config.toml
d_model = 192
n_head = 3
head_dim = 64
norm = "layernorm"
norm_place = "pre"
beta1 = 0.93
decay_fraction = 0.935
doc_mask = true
train_tokens = 153300000
dataset = "wikipedia_en"
Each number is 500 + 50 x the weight over its row's rms, rounded and kept within 0 to 999. Layers, rows and columns count from 0. Numbers have three digits each. The size before them is the row's rms in percent of the matrix's.

# layer 5 MLP down, 192x768, rms 0.137, rows 68-191, columns 720-767
099:426481628533412438417420504410489497503537532440493502539469460591552465526466509504443502440472574402468440515455472563498426483420568605510517
093:573431502512467429455449510520532461544471434576582480495579502414431527462587461527503549553463479435518489479475527461534501486448465472553501
107:498586513520494527549464578555658524438461400390469420529495470486511441392480358542475464506553491605496523565531446428555476506481568507549549
102:545465557584503384431525488536475569538528516433458505527514455444457512548470459620468512520565450476466474475389526445505510512489459487402514
101:527506476457489586420473593442495416530468461496503507469521489465497550564492604552553621499464401521509453618507516470435475568497494504444538
099:496549534493499512503500591501494358460475507571504387522503483499511460435390604510546399571427569483463462435472481590453537444473430517502547
099:486454494473497515528523399481570473556524453527562490485537433462536566420465541440450493448412483581540543502599530479540455554529449520436537
094:486637510552488465475507515492503508497642555470489526477474566406547478544507506559506527484493511548530519484519567434571402544449475552453507
094:432564442586456495553423465505495451484536463438519454473530459470554568506498403516445430506505431509484499464520482500517484473593404605536538
103:447513594494503586477520475467462496545511489441499519561494550550523467459540595476555510547394517451486499505529458540403529543471534408512439
092:476466614493558463636480424537471576470495547483438472497604535460468474540464511473498545465555474526597518427552444482469520460469542515547515
097:635498527469438523541608553603485468511551562501463458449625557492434404459460515465519563470511520505372465431497461506402505522503439419460474
095:491451505505560453459502491393617532462422512624469474525405487517530476480513600462481506460464512457530404501538448515510541469596570567523596
104:500469556478435445467431543495363493551517584452536517558566501525481486431563502542431548418534561435475556548461439521561510423481471531524511
095:467506554555479576507457510489456581608438496580599540535451444529508471525512526420556524468405539550549587522390550492557461475539500451480506
103:403599448523533503427518509450509438453423533504471487455494516450437503522517578540476517508564531500521551546404520496537499523422466481431436
090:560535577494505534572528582618493592581480470506504553499637501491462499448562444601449456557472449523406484535529508518526545467540501564538480
097:544523493490520464499460460564508556489443443460482466514425504401480480642463623457507487484478487537528472543442528431541544613441375598463448
108:516468483487544444527562444425453517559474469548507572478385578516471567505431375643466486479567503549559441526476593465437468456422560458517540
097:537583506610518532458494464442545483347472524442544491467489459509527512490446501510564464502546595491541472533478490447591429519447456460516439
104:413535525501448461467460506525438536518529526494527473349476571452515459460445544498419441462516516522520453489493485454490474410428520485534428
097:493512543523467485532563507515438538447509444535478440454533395490564499567504456585624453575606548484538480473532429525432496509545456494491581
100:459530512544466529529463508577495541532541487559567566529540502570561541517548524491528436521549457512446540478538526563573543514439565462526464
097:408468473491499408464544453513599530553494517520510411554465448547555524565547582401496549514460415457534449519463493454594502553421498461522482
098:469552562561542450479513382503514551506491580494528473451532510545502571549479520491509434504496400556562512442390523490504506495431524495510553
100:504555452482407548487459459472582573610477489458568500536506484520469459508520505428510590433470525415438491607433481584465534526465437447547459
098:415583555567524500526527495558513458492469510540412468576378436501524510459518450558498469531476482463431471461519495453501572510575528561578504
115:586540448462401546483510553503525469503497562492459430462491551423454543488519510440560495468375518551492534494487543426399535521490380447430461
097:556577599465517521490507614629419438506523540572449477487519449467458483489494468534546558544498466524542684527436536487455390539498538487500396
098:516462348457421400444602556482520451499500522637527579443493523566661407528546457431514458533458522564432509423515483550434483515340572484439441
102:640489555490511483586530498494409573553490485491506497403502512521460459471527447534443479528513624402549548434458617421534548421463560425537540
101:511395514500448460424455479536351509525481474373574474381532507532545517448546497598476483468537453460484521507477495534476441455492460458499450
097:469503597525559578594508535511531495496500514470479467592454512544553497513535502510484427444521506502555508487523461437495456505482560462493498
098:530516600474563506464582438511469523533490441537479503494500458550500432430445458450506451459510493530479438390484517536597474477536470432473474
094:496427391568543614491542496466471533512512480452566528528408506525577489426448503467606554479350493534508517610518543583542494485611482419542580
104:476487562496512504539483580459452591507479472588509529510505583454486458563508503471609497535482550519469429508591572539527524635514501495464510
097:542433471491556450515424499535525526446513452490473535490469584486486498487527510434463490521522505490503375503558504585482506484429528525455481
099:549453532457508491505492476473452416436504415455412563514404554595512573491429502547552551514414446495496486422519482520583518473453496608562557
106:523442420452475432465460559484488555508461586450494474513495500518585497469426471517524535460581523495463585521619519520466484437463436562471453
110:515492505452489429476523495431533503462444573499442444498506396507494509483516497486468494537503507455481508485573488482479573431492500580484501
098:476591511561515452469461477462544529424542542556472478403464469551520507428481539585489563473436590532613499491514522516638536452444413546434565
099:542496526478446484447490420499517572512558559399544556526511497482531482488496468567511491562436544582501457444470481557557492545522497503459454
096:468437451436535482540546586431456489562509475525432440502471587482502528509490449372450434543469515509444474467545465543478561438438541471497527
095:501513462509565501435472577448580467463499521407428477516467550524530510500488439638516539463481487490483571569453463515463514464503542565493396
104:480583487458542508587427485490536478493488473571475561475538532529495478568477471496441469529509494499481455433550448414391557595547496521531536
096:453417610449467487400472548491515527442503421568445457582446591438556397602508485461579624558542492430451509539505503537535468497578420480516463
098:596405433544466477470462470499462471502534490519460431429525529505576515488535468419502540503528470510449619629459438485471473546478571516485571
095:456542550545566564475605456486510398466496522492555524491624442464540472445442567447500524574500440519488521465389533464522528474514544409524485
088:477557476476517533532523364467562419545425531593544523466582413512531552490528553607480518498466537560523452506430533481480529557482520574584478
101:501579478509456477507466664534434547516518517558511479441472470509432601519482497569444461438544549424495437519470467572521433499521510469518378
099:406399594575534442572436524539558548500409418447575406477514449491429490421448491503513502523483433529590464554460496450528528523508475526602526
100:556470507538482498494413576523467543500399581537460453463490445448523521502565427440468567372583496467548389550434477522446563512457504483546518
096:514538454402577614597588470436572499532541568406510556430476458496477511531520510554529517504467433487512526480480410528469439448573488508501457
098:513421460515520477549539496443536435509509458536437627464378495520480509608473473431436440530469525559520513487515508472540531520411484481546464
099:489548538424454487500455583482463523494483426545473473592450487463460519487549471461384571514545425466520409469512475599553510521406491569491523
097:559536511480451551505499486448462533531603440475497453517495557482425541516517509380494452469459513514500488443522550447437523590479583519533515
098:484544520522463502522518507536405500484512551425517542548522416491612493562565491454487481529454469545499545499423537561468515521497532473625551
092:498541528555534487486553511504468438502464530456512494452502513536504493510466474517418585519575508540448390463464508495490438475545513541442502
097:405424519448502533511460486454489501467520459397545541489440438524507499490645545396449592503449477557491449509534468534460411473525490494531463
092:443480494401567468455491513365478508481457511523581538540513499532493596529495461573515506521495465470545495454537395505501517479506531515484406
102:459484557420554502497561500456554474451489497490491521440550439469490553440456437575533506506495495449562476456526515487500496476566473416445534
104:534476491523512422497503501546483499405513536495437483523526484447441417519491519491422424547492517468500505476507566540506510465528421480481420
093:480433456469468535508500499539617503572523490475471451566422546498605456542501512434535568509481620583458481473518482510432538492531497499541575
103:494445483503505502592482492444473543498518423506502512475412436476470570566497420537500487441416498522413496502468512512580540532569483518495505
098:485517530540449581570531427494497398452429524481442460525512633445491482434525502509463396462458539486531537430542596510582440496556544542489391
095:508443510465500539518551474547446486494578531556539567448545474524526550443473540567561461455484489500577452513550485454401421452550577512480537
094:453521414545499451515456493563407472509558572489377562530495518475455511398473559546546453500505506547438551453408514551521522463553386493484534
096:520491410520475457571550497525444513480454570500559514486577451446504465507480597537464531457489437436533535533444501467475517516517547431495576
099:592533506508523586513488553462503593520463451435511473560547460508573430479478581500466409474503473543516556391429499475488553529569488404503533
093:465508507597464454469519578511466498448466449555430456526542473438485483465625584498520552467495529548452550522475499508520525600561456458511532
100:429514535558531416545562445472535517522478530504403438505557427401523663496576479502451523447529518500536509511423418577554425454384492484457604
105:415555428558522411529544517451554444470462517508534478402506344453495537559512494558540496566599467496461490465540484448470421538534436460523487
096:509550475499581495465596548568531453413415454496567502441464515560494483424644495626453434431580448496486542482540489539472545474494562563480414
099:494472482644467557466517608624432500475490502575498461571548567583551518505485558521522468521569491416568607524500494586572525516473520565510508
102:462537495476505498486482479523471512536458479508601495524527429526505479518523611555542544551489548499477407481442553490511414535549520443510488
103:491474438521512428519520478437548478585505500514473628536581465516477576512521465543550540536551559465495556509447515438529593465541553476455402
103:454489485467493609476572578451521501455451490417459412493524481486481504507477493513428514490596411457462398460534406453422377422441552521476514
103:490470470526535369537468442488627542549481550499563402586507457528443393578454535402474488443527434519670453493421527467570613530421478531536467
107:516468488504546468446452453472457518488609569441528520418513573467524490490489520459602516473481613461448495556574448496494479477580518574424583
096:520492512482489468529497467471533454437499494466475450506459512494505503591395495468576467399502605548488565461534615435509499477453448518481552
101:494422488532518593488555566511426482570504509475463576575488537503522475582446458416386544484496392549481636493502454455483576541445491513524497
100:526546468569532507483448497477488507515632524487556547593520528491598548403580532486527528395507502485462452550551537474543473457423386484483400
092:531508495421470465437575514444409466516538568505464535521458514570572500479550484465597406481574449503575500442497547506505503543520549466447482
094:546509476470452603390480518422517481536515471474520597481476445480445475437472575400569481478470542431492462570565525523501458401547518557539627
104:516555422465417476540515502509532425509445577454479478454591442433503556519463531509513422538520563539511570499419587469477506506448482437493503
102:447435481520459438464539469427389437416459518495544498533506417538469490467521504450596469568599503529517419442475518511464529531537533452545607
105:554509603431462567528455532447420546411502598469562430525483536473488525508420538505469490492403522451536547466510494552576560474516501506519501
099:466457494577436414555499474548525517514546443461420555504503449469478508528555555518595525599547462568523533482550523430495521538544501503520530
099:592535481560490497494488547513434459503542591507479481476470502531503382493328512457563498459503574538506443479509453474487506543484466523537455
097:504518482464479516473544424405499535483533514509595509557509465546441499441487606467464476446463568509491480505447499526596450401409589481507503
091:489543477529489455376469535563504415621500524446477517468473539503467503394496453477444508446585491519474459469535470495480447493493461438562420
102:509492381505539544481536434520510581503493508486466464478571448511382488587568527471493516535556416412457484514448472526448533518462499464536535
094:468528377485518434474496398414458492448444415597514513523501552477500524546406505447596587464422451446486556556494530512582419482529557520487571
102:424535550415465504463571494503565487411482559538447553412431431394508463536573455520510449503603468526469472458461492468473426542582523467496457
106:501502614455513549517461462557469446488477508526522499501484474499422498498565476505576503491551547486482498455543443626587472493485461495466518
101:447537463445549570524554538441535563574546505464486524488526560480480484610545446472511406463465473537509489446461510521452550476501508454490524
104:552484566547551501503470417526499527504605499474522420571423546517512499496550472571512326593419457539526572446422528530537522446531506468463521
158:496509530413528517481516512422520489425537525510482530476445599424474474452399470385481496455555551477466483583535519510480548457487506600466609
100:496435474509539447463487432477414430442398504481453515449599534448508451541470503492488567457465586437541476465525527506556498508488486554515459
092:484529536552512463569555489510544547513513514482516456532544356569434509385498516571530480491537486543507506542554529572470501574438475550507480
103:477598523528512533557509532494559451486585533500467555511453500502481464456627455525503533501495386499504444466560463465617410506461483553459449
096:608474498526438402483463512509499516429519436431520504469444497485433561444500377496499423376500477476465514489520434509572573376475466523506560
095:575433476446610627547404441528447477497541463511508627487523487517516523535492462531494474557559516521516421425583516459504389540543594495522476
093:541559512535538526507502429475516527554448503468598556404542452579489467548451632533563542494518543506507560520545506493406464504506494490535464
099:593577521472560550554486537584481506564488390456507498576597592456504421563528456504433435592505423485452359485451475413476560487467561448447491
106:424532420561553602489409605525588538506548499433478463626466472535486494448597455505501469452467455456554709614502487510458520478478423493523462
105:544484481513531518548472573550543489484568510542557496537483512555518495439519461443483457370551589507515526532594519579539527516535513576522502
103:550520535396507476471494460483464512515517589568429532393433448510523514457431564440524605523354481504522523521441473499487478515528504598494439
104:530576580440456576524513452581472431555443497502471481534469589499461484431558533499491470449415447566473538532495482566534521466557472561495488
098:542468469514504560544478467599510468530624407489521538507467545517451379488514459475480554538522502527509545436514508483548435482535467592500499
100:495456484461551526469480581531500497543513520459486380456587482461533532469521437475484394611557470480439512544523455535457518490593477454487483
092:465575569510500427433445453549569476462569554557471522502539460519479526579488625510489562467536586520488548546450478528568369456519584495457463
098:521555460495500586448519472513496502428408499438478479454485416558642528472553401554485519479458480525498476516471633453589504615557468509479506
096:524472521461559509481499523477417554490477519528478492553450520467464498514490444503464524559508520443491529547473447437403448520424434518482503
106:479466426516432502462473419582507498459537430432505535580543598427499478452467542501481569506455420450536481436504521473524465554479532633534492
096:525485535470499563440489487439525484588494397566521532521483592510507583550383445472548471534458511436467454528522509402407509540547593466478528
092:530479391521456482487477482361535507500488511517546540572525506505496496438469533532463585539507609409436585511521456523496527506535531446570466
101:456513605525499521549505500481399556520478482581470500448541515509501542572546441385462493485475471425531535488467443571562570517465530481492440
100:569426513505462603533476548491480445612428479427489522435498546505580563561518553505523458540545471498519471547490514434512496529481432452473469
101:540522428459536456536587528478537477477534592558492517564508485428514541462543467460402535492470522521486504509536506465569528466491450553476420
100:470545477418468603469440436513516536472494502495573523552441499438477468548455448536523553523402478534479540489548450487485518497499440510415620
096:461403359503453485547490398482539508497556541489580473531463606492534507492480479410551547550569473546498581519570509365557536493499460470510537
099:392499451464514492528528506523482446414539436495369470552628532537471473577432523455544474460542510555411451443527506483535496501583454554439423
100:502492525530541542525541458418479459471429471547480465487462461498515533454466560541558471529438542429569456497540596429451446488470505462477563